config = dict(
    vocab_size=16384,
    norm_eps=1e-05,
    init_std_qkv=0.0173,
    schedule='wsd',
    final_lr_fraction=0.0,
    doc_mask=True,
)
Each number is 200 + 20 x the weight over its row's rms, rounded and kept within 0 to 999. Layers, rows and columns count from 0. The size before them is the row's rms in percent of the matrix's.

# v: layer 7 attention value, 640x640, rms 0.0365, rows 478-499, columns 0-159
# o: layer 7 attention output (transposed), 640x640, rms 0.0392, rows 478-498, columns 0-159
v478,067,194,203,208,213,196,196,188,166,168,182,171,201,201,167,274,176,199,164,198,188,197,179,222,178,206,204,203,195,205,200,201,183,213,205,190,224,173,186,188,193,212,212,218,205,161,228,213,213,202,244,201,221,192,166,194,211,212,229,202,211,187,199,180,179,214,238,230,213,184,186,193,217,205,179,199,168,222,205,253,186,177,209,187,168,224,225,208,185,201,199,201,216,205,206,230,211,215,171,199,171,232,194,204,172,220,217,208,192,185,221,172,197,218,208,193,193,219,244,222,195,216,196,205,199,180,190,178,187,191,179,214,238,192,206,170,214,194,200,169,191,205,232,220,162,216,216,217,221,180,172,211,235,243,206,179,194,209,213,150,229
o478,060,158,203,202,238,183,178,164,219,186,212,209,233,193,216,212,227,192,201,233,188,219,239,209,191,187,181,196,181,183,206,206,188,240,249,194,224,210,203,218,186,189,209,206,214,229,201,203,178,233,191,174,218,186,214,213,215,195,200,173,199,199,240,214,211,207,189,171,191,181,202,179,183,181,179,217,237,171,206,210,220,192,178,208,205,206,194,228,194,171,213,216,229,168,192,204,235,230,200,146,176,190,217,207,188,225,180,168,187,235,192,245,216,184,216,189,160,208,156,220,193,224,197,214,166,176,194,205,208,232,207,214,207,195,184,199,174,198,227,213,224,216,232,203,202,232,220,221,169,212,199,217,187,209,160,226,205,198,193,179,196
v479,068,210,207,174,243,200,231,219,173,161,189,215,207,197,183,208,174,185,193,201,173,205,214,179,210,162,204,217,158,186,198,207,187,187,234,183,203,222,219,223,210,210,172,200,205,229,177,190,199,193,180,213,174,228,208,175,199,229,197,252,215,237,206,229,217,196,189,171,172,196,200,184,245,207,184,191,179,210,181,189,184,198,208,177,190,175,187,194,206,194,183,205,209,215,212,189,228,200,216,170,231,210,212,202,203,181,196,237,234,207,206,186,163,192,229,203,194,178,179,194,212,183,203,234,223,221,197,206,216,218,164,195,194,183,194,205,183,178,195,153,182,186,198,201,150,172,223,177,235,238,214,209,187,204,165,201,194,213,202,232,197
o479,058,197,206,206,175,203,202,185,189,212,169,211,205,201,239,168,206,218,220,215,217,196,191,231,188,196,203,188,204,170,202,218,197,193,206,212,191,221,194,186,185,193,168,190,166,202,202,220,200,188,238,224,210,183,188,213,206,214,177,189,142,175,191,213,189,180,222,184,160,207,221,220,222,184,179,209,179,193,200,195,205,212,235,222,182,187,205,228,211,228,191,196,184,191,204,187,177,198,209,230,207,222,199,197,191,185,204,189,176,169,211,216,211,177,193,200,197,197,222,213,197,260,245,180,223,212,199,159,179,201,218,212,214,205,199,196,226,222,192,213,202,194,194,195,185,220,174,187,201,190,172,149,170,165,222,189,202,204,234,204,206
v480,075,190,199,221,203,208,167,218,206,212,180,209,186,233,219,215,198,195,214,246,216,167,161,228,189,180,214,225,195,205,152,160,163,211,173,190,217,215,186,218,224,203,157,206,190,199,188,192,165,203,231,179,212,206,194,204,194,191,199,185,228,201,203,213,215,209,193,234,171,196,190,186,181,187,189,206,188,193,177,208,184,210,173,204,200,203,203,217,188,206,157,227,183,218,219,220,179,177,236,212,187,203,191,222,170,201,201,183,184,213,192,205,183,239,198,166,193,232,233,179,174,158,199,155,193,227,173,229,197,231,249,234,209,201,206,211,215,181,199,144,200,223,189,182,220,229,201,204,158,188,179,178,217,197,209,207,179,169,184,171,211
o480,066,193,193,162,225,212,193,195,176,206,203,199,196,218,172,183,195,207,213,183,213,223,233,200,192,219,196,198,187,196,195,196,198,203,200,170,222,206,231,216,216,233,223,236,185,212,192,222,193,224,195,234,199,180,249,187,212,225,193,223,172,188,210,203,205,191,188,199,167,215,237,176,216,218,170,209,232,227,217,224,161,195,224,188,200,191,185,217,175,178,198,196,213,173,204,247,237,207,211,181,195,194,224,237,176,197,205,207,215,191,195,231,220,179,227,193,176,190,163,211,179,231,197,233,209,213,201,188,192,184,210,242,187,174,208,175,174,229,210,164,200,182,158,190,189,241,191,201,221,222,164,204,208,199,196,191,214,218,167,233,195
v481,073,203,211,183,231,179,193,215,191,177,179,198,228,197,177,218,198,201,215,195,221,224,213,221,228,193,226,233,216,197,170,215,259,169,214,246,216,178,204,188,192,195,185,185,225,190,214,176,183,153,163,199,207,219,212,205,207,230,173,199,189,154,223,205,189,218,202,211,210,207,188,175,198,203,178,183,220,186,213,189,209,193,212,207,165,186,184,174,233,211,189,200,191,183,209,204,169,196,186,173,195,185,215,162,268,231,195,195,230,213,232,205,219,214,221,200,174,147,212,201,223,208,217,186,204,183,223,191,218,171,201,156,199,208,221,204,190,194,231,173,164,225,192,172,189,171,226,200,200,249,211,226,194,227,216,181,208,207,179,224,206
o481,064,197,191,228,195,212,199,244,200,190,175,167,182,217,194,193,202,245,216,221,233,164,184,170,189,190,197,194,211,211,209,202,211,184,200,161,219,208,200,181,157,178,198,209,204,217,237,174,165,207,186,205,217,169,196,193,177,184,205,225,234,214,180,176,184,186,186,219,208,244,195,206,249,181,266,201,199,193,203,192,195,192,192,243,199,201,193,171,184,212,230,180,190,219,242,182,208,186,180,204,179,218,153,183,177,201,184,196,190,209,177,195,187,197,203,162,228,211,216,197,190,202,200,198,211,216,190,195,205,209,238,218,156,181,193,199,195,180,237,211,206,192,232,226,229,205,195,189,189,217,244,245,155,186,193,202,190,205,229,207,237
v482,073,218,208,210,197,219,213,175,210,181,231,181,215,229,186,188,186,190,215,161,207,196,200,169,173,174,200,183,198,203,204,212,266,176,190,212,197,174,213,147,220,195,237,176,210,207,210,163,212,186,218,191,184,210,239,189,180,194,181,177,190,162,216,173,204,237,180,182,209,199,210,194,200,174,221,192,222,200,209,170,229,193,218,220,181,207,209,167,221,226,221,169,204,143,205,170,200,189,232,169,245,197,190,206,204,207,205,206,230,186,171,219,220,187,205,246,224,182,163,214,205,214,195,197,215,223,200,187,206,214,177,207,172,203,229,190,220,228,186,203,169,209,187,188,174,188,214,213,177,179,228,200,197,185,223,218,213,189,198,226,188
o482,064,224,198,202,197,178,196,178,203,201,210,181,211,190,198,206,181,225,228,195,221,193,183,219,210,232,192,196,202,227,214,227,181,173,193,190,157,179,180,201,205,183,169,185,194,177,238,196,211,187,168,189,233,212,174,202,184,207,204,238,210,201,199,214,185,186,201,205,180,218,207,192,196,167,226,191,203,212,215,196,209,204,220,206,201,226,207,173,240,194,195,191,212,242,229,158,181,198,207,226,199,224,164,200,236,176,203,222,174,177,190,173,204,212,164,204,209,192,202,200,206,178,221,188,190,201,209,209,220,189,185,225,204,243,189,228,217,191,216,198,185,221,191,210,202,196,198,181,248,214,224,247,219,182,188,237,205,215,183,181,192
v483,071,189,179,208,237,173,209,175,240,199,176,156,177,220,190,249,217,213,200,198,177,240,230,203,221,214,209,153,243,191,192,194,261,185,192,231,233,215,192,222,193,212,204,193,198,194,204,188,235,198,171,213,222,172,197,202,209,212,210,205,181,203,211,209,186,195,208,210,206,201,199,219,231,207,208,191,217,189,179,190,170,221,222,210,197,190,200,203,230,218,194,215,239,189,219,197,203,203,211,229,180,183,210,138,225,195,206,205,221,202,181,212,174,201,197,194,221,200,257,178,255,239,182,226,189,203,190,173,229,184,164,122,213,208,222,201,198,196,206,163,207,199,213,212,195,195,195,228,194,274,216,201,211,170,206,188,207,172,176,218,215
o483,063,172,192,200,243,180,195,199,210,180,181,231,234,195,196,181,213,192,206,230,198,181,185,188,189,185,183,203,199,178,217,226,219,166,186,196,186,186,176,193,183,190,193,232,210,212,216,213,167,198,212,192,201,163,185,184,161,204,162,218,224,200,188,189,172,172,206,209,179,217,221,214,235,212,234,191,171,190,196,218,173,198,157,205,170,180,190,215,187,215,202,166,174,187,215,231,235,213,184,212,227,210,156,215,208,193,163,175,228,216,223,205,204,214,190,168,184,188,204,160,205,248,217,212,219,200,180,184,218,204,201,201,196,182,172,234,204,179,206,226,207,211,227,176,196,195,172,148,183,204,210,199,189,186,163,216,196,198,223,197,202
v484,072,197,198,235,199,186,221,226,215,215,227,197,204,186,209,205,218,161,171,210,208,203,225,197,196,192,211,189,231,194,191,170,219,215,229,192,217,206,185,258,197,219,203,222,197,209,221,206,211,198,214,199,218,139,159,193,222,214,208,221,159,177,230,202,198,217,209,192,239,224,179,225,181,194,228,219,195,209,203,179,181,228,223,204,212,217,201,195,218,200,203,186,223,208,163,192,204,222,209,225,198,214,193,190,205,183,201,197,184,214,194,196,214,244,210,180,192,224,190,183,211,210,187,216,215,193,185,190,186,193,196,176,224,200,198,168,175,219,198,213,210,209,228,171,180,219,201,220,183,224,223,195,195,202,213,193,179,205,222,191,229
o484,064,184,187,199,220,185,203,188,196,214,198,231,236,174,215,190,207,187,204,225,209,209,193,228,159,193,158,223,195,162,195,232,220,189,194,208,201,189,166,214,210,191,227,186,204,199,176,205,219,183,192,185,194,180,226,167,209,208,205,191,227,210,185,215,177,199,191,177,203,206,223,234,187,224,193,193,179,202,192,213,220,214,167,205,142,213,189,216,206,223,210,180,172,214,206,221,244,223,222,223,213,190,174,198,215,179,166,184,220,240,230,189,213,188,211,215,158,193,158,194,217,219,179,192,212,154,187,166,212,217,177,216,203,206,220,238,184,209,205,206,199,161,173,216,181,182,204,168,183,222,190,188,181,237,150,207,238,232,214,175,209
v485,070,224,205,210,167,225,204,210,211,203,195,224,192,212,194,184,193,201,180,210,189,181,154,206,200,210,184,169,217,204,228,179,211,215,206,168,226,228,222,199,210,194,204,165,177,199,217,211,188,209,201,182,216,217,176,175,210,186,230,192,207,180,223,208,184,186,180,214,177,229,182,201,187,209,249,188,182,171,195,224,229,253,173,192,212,185,206,202,166,206,206,238,168,177,162,224,196,193,213,187,182,178,215,192,188,173,186,211,224,224,198,225,204,234,198,204,197,211,259,199,160,180,226,222,219,193,188,192,176,165,204,191,219,207,207,250,170,195,206,222,181,185,235,231,178,193,188,200,184,174,198,184,217,234,182,179,180,228,204,198,162
o485,064,209,205,188,229,198,199,177,189,218,185,218,201,186,167,213,209,209,194,233,180,210,234,221,184,177,172,217,208,185,176,188,176,223,245,186,247,167,208,177,230,200,173,184,231,207,180,204,240,197,214,196,224,186,226,146,195,240,202,184,208,198,182,212,196,205,172,206,190,210,181,207,170,215,140,174,180,210,202,195,223,206,205,174,191,194,197,195,219,210,213,217,181,209,191,180,221,209,208,165,207,167,219,165,209,218,255,195,192,194,228,230,221,177,221,205,180,186,207,207,217,184,186,218,181,172,185,207,204,209,206,201,192,211,189,186,197,214,225,181,210,200,230,191,216,188,214,184,194,188,213,190,249,235,219,235,209,173,185,208,207
v486,068,207,190,203,187,236,216,201,163,234,198,188,183,173,210,183,212,217,185,231,177,164,189,227,199,218,201,197,232,227,200,176,154,201,190,167,208,208,175,228,199,217,198,215,206,196,233,211,172,164,185,200,211,187,180,209,187,179,198,193,253,189,171,206,205,180,211,161,218,200,211,234,210,226,201,206,231,186,199,201,220,202,226,185,201,207,182,230,212,207,215,222,189,237,239,190,193,221,156,243,185,197,168,224,183,199,199,183,218,209,182,180,176,247,162,210,183,197,226,181,207,221,198,209,186,149,208,202,203,175,219,179,216,200,189,191,226,184,250,201,187,203,220,210,226,180,186,166,230,182,194,173,198,214,194,173,197,190,188,191,202
o486,060,190,195,205,219,217,186,209,180,207,208,182,164,194,194,233,188,151,201,197,192,178,198,175,227,183,187,217,171,188,203,148,189,226,209,181,229,195,184,242,223,206,225,229,210,159,186,181,197,217,192,174,170,208,205,186,249,164,237,171,231,212,218,217,231,212,171,237,217,190,194,213,190,187,174,234,203,201,191,188,187,179,200,197,229,210,168,163,214,222,216,208,193,184,160,199,202,185,200,202,169,160,207,190,178,241,206,212,194,216,155,227,201,196,210,216,199,198,181,216,242,200,202,237,200,192,224,240,187,210,181,187,213,181,179,172,206,222,220,187,165,193,214,194,213,194,213,216,212,224,201,225,212,228,226,187,207,206,196,214,207
v487,074,196,208,223,187,164,235,238,217,183,153,192,194,230,193,191,159,221,192,194,176,197,220,218,181,233,185,279,193,183,166,241,207,193,215,190,224,190,187,186,185,185,184,191,215,256,187,176,208,221,177,178,203,234,215,183,200,179,166,214,202,179,210,197,198,202,212,212,214,197,167,174,235,216,183,214,212,221,187,239,225,212,187,208,187,192,189,225,219,192,202,224,164,177,210,179,193,181,207,192,201,173,201,202,222,226,233,194,194,217,230,175,192,196,202,194,226,156,192,190,191,194,249,186,193,204,212,227,214,227,257,196,175,187,203,148,141,207,182,205,205,213,190,191,203,162,193,187,195,180,194,209,198,187,213,175,224,177,203,190,203
o487,066,186,214,204,201,198,192,213,212,196,174,228,204,201,188,199,209,223,167,212,245,169,205,211,216,155,202,188,209,207,225,185,204,192,200,195,211,218,229,186,192,212,180,176,151,215,196,216,230,197,222,187,200,204,185,226,190,201,192,170,185,169,202,184,219,212,216,189,187,244,190,197,248,176,204,199,203,207,188,216,207,218,244,213,164,195,236,187,209,223,203,211,191,203,212,189,185,219,220,201,203,219,211,194,204,199,225,193,197,174,179,221,213,206,209,182,209,191,233,206,189,187,232,191,211,177,204,226,198,167,228,196,208,185,236,208,180,194,205,221,208,201,194,192,211,230,173,236,176,191,213,169,177,206,227,210,198,190,218,214,217
v488,071,201,200,255,187,186,173,229,185,203,198,154,174,183,181,221,206,213,174,198,184,224,197,224,189,190,181,197,192,173,171,164,256,189,223,177,198,199,179,238,221,208,205,216,214,225,186,227,208,168,194,162,192,197,158,197,211,186,185,209,217,187,184,175,207,213,227,188,254,211,221,225,198,186,198,214,180,202,180,225,194,217,225,191,187,151,155,231,239,182,213,232,240,213,212,197,228,210,224,211,198,228,176,182,220,205,198,188,213,207,222,194,212,229,210,238,211,214,206,225,199,193,206,216,196,218,230,171,204,185,198,169,237,216,206,212,207,226,200,170,202,190,217,230,156,201,193,192,194,239,224,192,185,212,209,199,224,189,176,221,213
o488,062,177,198,185,241,193,181,181,193,206,181,197,240,219,208,204,196,181,195,220,220,161,184,183,218,195,213,205,182,185,171,213,206,197,197,211,206,217,190,224,167,228,170,204,218,206,230,188,171,213,207,156,197,186,193,215,194,182,181,186,186,221,213,212,179,177,165,188,193,222,226,190,230,216,214,189,195,172,197,217,199,204,205,239,203,204,156,189,211,206,207,194,194,185,208,234,238,198,211,198,211,222,219,192,207,217,197,155,210,245,188,184,203,178,171,197,188,228,187,187,216,242,225,184,234,202,167,211,157,180,227,187,191,164,190,212,212,186,197,215,184,201,209,230,206,186,218,149,179,207,226,212,191,189,188,233,190,206,195,212,222
v489,069,225,193,191,213,171,203,217,159,189,174,181,157,196,156,213,233,196,183,223,203,216,249,226,214,231,217,174,223,211,214,227,223,202,197,195,213,173,209,170,182,192,191,173,212,183,206,189,217,193,165,179,192,196,193,180,209,212,226,209,195,205,191,189,195,207,206,200,191,205,185,192,239,220,208,205,166,186,184,242,204,179,188,202,201,178,188,208,162,208,205,204,177,202,229,233,173,214,169,230,182,173,195,206,191,237,212,218,206,181,184,220,194,227,220,195,211,194,235,216,229,211,185,199,183,179,203,217,210,208,206,179,200,189,188,186,228,237,224,223,211,177,173,163,175,196,209,221,216,231,239,188,224,237,224,189,218,203,211,191,201
o489,062,197,221,206,197,204,203,198,201,187,207,202,241,217,199,222,198,213,175,214,193,210,177,179,211,204,205,190,221,219,209,209,195,202,208,147,221,198,200,200,174,185,202,167,197,244,214,189,172,187,207,180,183,215,192,184,197,171,196,153,220,207,230,215,226,214,209,190,229,172,212,222,238,186,191,229,212,203,194,188,218,185,175,193,192,210,185,179,201,197,208,209,206,243,203,204,181,222,184,199,212,207,203,238,213,198,153,198,177,236,172,209,178,191,193,195,187,183,187,192,213,184,203,179,187,227,200,224,216,232,204,189,183,181,189,183,184,141,210,232,194,219,232,180,205,181,194,193,170,214,234,218,189,188,197,197,203,218,179,209,209
v490,073,200,194,202,176,219,179,199,219,198,138,212,185,224,219,200,180,196,198,200,210,178,242,190,195,186,180,233,176,220,191,229,164,210,210,200,211,197,201,246,174,203,175,248,223,215,200,221,221,193,161,248,207,207,164,198,192,191,193,172,237,173,184,156,203,208,228,234,230,184,197,183,208,225,171,184,247,204,207,228,198,227,221,203,194,201,221,194,192,215,208,180,176,205,250,182,218,200,231,231,199,222,216,212,211,195,198,217,194,223,211,170,204,208,218,218,162,204,145,194,188,232,247,202,222,197,205,239,217,212,181,209,198,188,188,178,211,146,215,213,195,176,183,181,178,175,198,190,186,155,173,215,201,187,208,209,196,166,215,207,215
o490,065,198,200,188,172,206,224,205,217,192,189,187,196,208,205,203,221,188,174,185,216,219,202,206,197,183,214,191,203,206,181,170,214,211,164,207,183,224,220,236,200,212,206,198,206,192,217,164,190,204,202,163,170,222,245,236,235,207,202,189,208,204,254,212,208,213,181,189,181,200,196,203,199,196,228,202,224,173,170,222,218,178,224,183,227,210,198,192,216,190,215,218,196,185,163,224,175,202,231,181,198,245,173,174,204,209,194,169,256,182,161,191,201,230,208,228,248,226,194,200,177,189,187,190,181,209,221,197,182,188,197,192,189,221,191,206,206,211,184,186,196,198,169,207,205,209,197,197,201,215,218,197,161,197,214,168,215,200,177,222,223
v491,070,186,242,205,183,211,230,177,171,196,167,212,212,230,219,170,229,204,217,169,209,194,190,219,185,232,199,235,203,193,182,219,191,221,193,209,209,235,182,194,205,191,175,210,214,222,215,214,154,174,240,214,188,204,161,192,176,182,189,163,235,177,218,186,199,196,190,191,200,204,207,181,198,206,213,195,193,190,185,187,210,190,204,188,187,198,215,175,166,200,186,232,195,181,166,166,189,204,203,197,168,183,172,216,188,147,218,202,210,179,172,158,237,229,167,177,143,178,206,216,197,208,193,221,196,166,227,208,188,167,213,230,173,226,201,193,229,207,204,187,168,209,214,215,223,210,195,199,230,182,197,214,201,238,184,206,206,191,213,175,157
o491,061,186,198,201,206,195,212,199,180,212,192,192,175,181,202,216,209,192,207,179,188,180,188,191,217,197,210,177,211,174,197,159,190,219,201,211,212,211,220,239,221,192,195,184,190,201,166,214,181,197,192,221,225,178,212,210,246,192,210,212,195,194,220,203,218,218,195,226,222,166,212,215,189,230,167,187,253,181,196,179,167,250,214,199,210,221,215,204,210,184,206,181,188,169,177,208,185,223,215,188,178,199,203,193,195,235,187,250,158,171,149,236,164,205,233,205,220,199,212,203,228,204,192,198,181,194,201,209,190,185,226,203,221,222,199,197,218,237,211,202,193,188,214,215,182,203,191,229,206,201,186,177,202,226,236,174,182,200,197,218,213
v492,073,195,167,238,216,198,165,192,191,214,207,193,200,232,238,232,247,196,217,192,228,173,201,215,209,202,191,172,196,201,199,165,170,210,206,204,218,230,172,209,208,214,197,201,222,174,181,201,212,217,192,226,229,197,193,206,210,183,229,219,212,213,196,173,180,202,212,175,204,197,170,237,157,198,217,187,189,214,196,186,186,206,221,203,221,199,196,231,189,181,228,213,216,198,237,185,207,204,193,187,225,192,209,220,162,228,191,169,194,149,195,196,229,195,193,193,166,241,198,198,170,153,220,187,187,190,211,221,188,209,203,211,204,220,186,200,211,182,190,224,200,188,212,229,211,233,199,209,200,178,216,214,220,151,186,214,198,187,208,210,214
o492,064,198,189,190,223,205,190,186,160,212,204,174,247,207,221,213,194,179,187,188,155,197,247,179,186,188,227,202,196,192,210,220,197,215,210,209,213,215,217,211,217,203,183,222,195,243,190,188,149,188,200,171,188,211,218,194,187,214,198,224,212,243,204,193,204,215,167,188,183,171,183,176,195,223,184,206,212,219,191,224,208,186,170,178,223,209,194,198,198,173,203,187,217,194,191,246,212,225,203,171,217,199,214,208,220,192,200,184,209,243,211,189,189,166,226,257,166,198,175,209,200,173,204,240,206,207,181,203,189,185,182,196,207,208,199,172,154,208,208,173,214,203,207,165,193,186,248,158,162,227,199,220,199,188,179,206,213,208,157,205,192
v493,074,205,223,189,233,209,183,184,186,221,197,172,223,235,214,188,192,195,215,157,165,190,180,188,206,186,199,176,180,189,184,225,194,173,184,208,190,196,170,200,170,214,190,214,206,195,217,207,205,214,151,186,207,207,204,207,183,226,185,230,221,205,173,194,214,210,152,161,203,200,213,165,211,199,188,189,275,195,204,186,223,238,241,204,191,176,199,218,208,210,172,181,206,214,223,224,187,210,182,193,223,178,183,183,220,191,203,223,228,181,241,208,164,138,196,197,213,153,174,220,199,224,205,205,178,209,228,166,223,191,198,185,209,213,225,191,199,186,227,192,193,203,208,269,198,163,197,190,184,228,213,186,211,219,193,205,209,222,179,216,172
o493,065,197,191,221,201,176,230,198,200,191,176,201,210,169,217,157,193,220,218,234,216,176,166,208,196,168,196,187,213,199,207,200,234,179,209,201,195,197,241,201,196,226,162,180,227,181,208,194,189,176,197,221,199,200,202,216,199,177,189,242,212,205,208,208,170,191,195,192,189,201,212,283,234,182,221,197,166,183,194,219,211,209,208,224,236,175,196,205,198,208,222,202,176,174,206,223,196,217,243,218,236,202,193,157,186,211,187,204,172,182,178,176,238,209,210,177,222,209,211,213,202,231,182,188,216,220,226,189,217,184,228,229,239,203,197,210,227,185,196,180,161,188,194,185,196,201,158,177,181,218,212,198,191,176,224,188,176,177,208,219,246
v494,072,207,199,176,164,236,211,200,200,194,214,196,210,169,211,240,193,206,210,191,209,224,199,196,178,222,178,226,190,186,174,253,182,209,229,200,205,178,240,200,172,189,225,200,177,192,201,205,205,205,191,193,207,225,221,216,219,177,185,180,214,226,199,209,204,181,162,176,192,201,207,208,190,211,186,235,198,199,221,228,207,199,183,205,189,216,208,162,201,197,180,188,213,157,175,224,219,181,194,196,185,215,208,227,206,216,175,181,183,209,212,210,216,210,229,178,194,225,170,205,191,175,204,204,204,200,210,209,186,226,228,192,185,197,184,191,163,163,219,236,184,207,212,198,196,193,200,168,208,202,200,217,221,265,184,187,199,177,213,186,203
o494,066,207,218,196,179,201,209,186,225,200,185,200,177,199,183,268,214,185,181,173,226,191,232,220,191,179,198,178,197,188,213,186,187,203,211,220,233,220,237,218,191,217,212,172,223,240,196,234,220,198,202,238,229,196,170,196,169,192,213,160,198,211,221,192,218,220,184,178,230,193,171,177,244,178,206,210,155,192,226,182,233,179,203,179,195,192,218,248,184,181,170,190,178,170,150,203,188,176,188,202,189,198,246,197,207,214,221,238,187,160,212,217,196,191,224,190,198,205,214,206,166,180,193,212,210,167,211,193,209,205,166,222,182,185,207,185,183,157,192,180,183,195,181,223,233,169,201,206,179,172,216,194,195,232,213,206,163,170,246,213,196
v495,077,213,199,202,184,191,174,187,200,171,227,194,172,176,226,211,166,194,219,185,215,219,206,191,231,167,215,157,178,215,195,186,235,223,213,206,219,189,208,216,182,204,202,199,202,187,196,192,199,170,178,161,217,197,166,208,181,208,187,238,198,198,215,206,217,167,203,198,173,209,207,185,210,195,218,176,195,201,196,219,212,198,204,209,202,217,223,169,228,223,223,191,167,184,202,212,197,228,186,212,206,197,213,182,179,176,204,193,174,251,186,204,200,225,224,219,218,160,237,184,214,229,172,210,202,187,183,195,183,168,214,216,201,186,199,202,207,221,178,168,218,194,209,141,172,204,196,163,229,229,236,232,198,178,181,216,175,204,205,194,231
o495,068,189,201,244,203,172,224,204,189,197,162,224,209,225,208,196,175,216,214,183,203,239,194,216,156,208,172,232,209,211,184,207,178,173,203,206,191,192,175,193,179,176,212,185,211,196,209,194,208,187,194,185,186,179,213,210,212,227,208,222,180,202,165,233,207,199,196,209,175,187,229,188,210,176,215,215,228,211,207,174,179,188,192,209,164,199,227,176,189,191,186,207,201,223,199,158,169,198,171,225,194,220,164,183,184,181,181,157,214,209,224,168,213,215,223,179,189,190,201,204,194,199,189,161,204,196,170,199,221,220,164,202,166,227,188,166,222,200,221,177,180,176,179,211,210,197,208,182,226,193,210,205,204,205,148,180,191,243,210,167,207
v496,072,204,209,224,217,194,221,202,166,214,173,229,206,215,197,199,233,180,196,225,215,221,190,189,226,200,184,233,182,191,176,231,232,197,215,190,199,238,207,182,215,225,204,213,215,229,190,191,230,201,214,201,185,197,202,216,218,179,160,196,202,237,200,200,188,230,210,187,235,174,153,207,206,244,165,207,183,177,167,176,157,208,209,201,196,195,215,222,185,180,189,207,172,206,187,177,196,216,201,191,165,203,239,208,187,232,198,194,205,186,199,208,211,165,203,198,177,239,190,221,206,156,212,209,178,226,248,215,188,219,194,229,184,193,224,188,179,166,220,206,177,194,192,206,165,213,205,222,229,194,172,199,223,181,178,202,232,204,217,182,207
o496,062,183,180,195,192,226,203,168,202,177,202,169,224,224,243,218,193,224,198,189,177,194,208,193,218,204,221,198,209,178,209,190,187,209,194,216,218,211,209,196,201,205,230,230,220,217,207,184,173,194,190,209,205,199,176,215,206,188,201,217,195,200,201,203,199,218,178,187,185,208,202,195,204,217,162,201,202,208,186,229,210,213,215,216,203,196,207,248,214,222,187,180,218,203,225,225,184,206,215,196,215,212,231,201,214,188,199,200,203,209,202,163,184,185,216,215,202,189,221,193,175,199,228,201,191,225,199,213,175,181,221,180,200,177,184,177,188,219,185,200,232,178,187,182,215,214,204,191,162,179,187,162,164,224,269,213,233,165,180,194,193
v497,069,204,204,199,170,181,193,200,212,162,193,211,200,197,174,218,184,184,185,172,207,220,188,191,193,184,215,183,190,204,201,196,179,208,214,209,212,220,189,229,234,226,172,174,198,206,194,190,234,219,192,182,195,193,187,195,226,152,198,190,210,216,216,198,187,197,236,216,187,205,190,210,205,195,190,178,177,192,203,215,196,223,200,211,181,185,229,173,210,192,176,263,216,151,191,215,206,208,229,192,164,180,224,171,156,208,221,215,227,240,197,210,225,226,196,181,200,192,179,198,196,209,186,183,185,194,177,215,227,231,190,195,241,185,192,212,173,166,158,208,225,205,219,179,173,204,215,176,198,223,184,176,207,216,220,207,215,179,201,232,206
o497,061,205,210,230,224,210,202,231,198,170,182,207,196,205,177,188,206,194,203,234,219,243,211,224,206,195,185,183,205,210,184,193,188,211,187,228,200,189,215,190,209,221,208,199,205,221,205,213,205,223,215,200,212,165,219,180,188,219,173,205,195,211,176,166,191,198,204,199,209,208,183,158,179,192,207,144,167,173,209,207,208,200,164,215,203,230,183,247,218,187,184,223,182,181,206,192,230,195,191,208,193,219,233,228,216,217,179,214,240,175,211,232,221,235,214,174,204,178,199,207,206,191,160,197,210,223,199,187,158,216,187,210,190,222,226,197,245,195,213,179,193,195,186,181,235,185,202,199,205,219,196,173,194,194,190,194,197,183,201,224,214
v498,075,198,208,221,202,243,156,193,183,211,194,212,209,191,182,226,181,210,219,216,219,186,158,189,174,183,200,228,212,200,199,157,216,188,215,230,189,174,202,168,220,217,185,218,204,206,182,201,198,172,213,214,212,188,209,182,227,191,213,210,203,180,225,180,183,190,221,195,160,206,195,210,197,196,164,197,163,228,232,224,192,225,176,211,192,228,195,215,227,168,220,207,186,165,180,173,213,229,208,149,162,183,200,218,160,211,198,190,166,223,171,223,191,240,196,211,196,182,185,229,167,170,185,204,201,167,226,199,208,215,180,206,173,199,198,248,196,217,203,237,213,200,192,192,199,163,199,211,205,210,227,166,208,239,209,196,173,215,209,207,190
o498,066,179,194,230,219,202,191,206,204,198,166,165,186,195,224,209,186,210,189,170,185,199,220,173,222,240,200,205,191,218,224,200,184,219,235,205,204,228,200,186,244,195,209,217,207,197,230,205,197,220,171,149,192,220,206,194,206,169,195,199,201,209,172,185,202,199,203,199,199,211,185,173,180,189,189,202,219,210,180,195,217,189,172,198,207,221,187,199,188,174,194,214,227,224,235,150,200,211,180,159,205,164,184,196,227,219,222,195,201,204,184,192,172,172,202,236,162,178,210,212,190,183,215,203,179,229,192,222,204,213,180,212,175,194,199,200,197,227,202,203,213,196,254,224,214,222,240,196,182,187,191,238,185,195,180,221,201,213,174,192,204
v499,070,205,205,152,237,191,201,197,220,188,195,190,183,210,195,214,186,211,205,202,213,193,189,182,194,198,204,239,226,172,203,203,215,199,220,234,189,190,199,224,182,198,192,188,212,178,214,176,190,201,159,162,227,209,202,186,215,207,232,213,174,164,222,181,194,201,211,198,187,195,165,206,157,177,197,173,190,203,174,248,193,242,189,194,184,204,197,189,193,174,182,239,207,195,215,263,221,198,227,186,223,212,222,200,209,205,216,217,219,183,228,233,207,188,219,216,212,195,200,195,184,188,204,198,196,212,220,174,200,214,204,143,217,189,159,218,192,176,176,202,195,188,177,217,193,168,207,164,204,172,215,185,210,217,185,208,209,196,190,189,201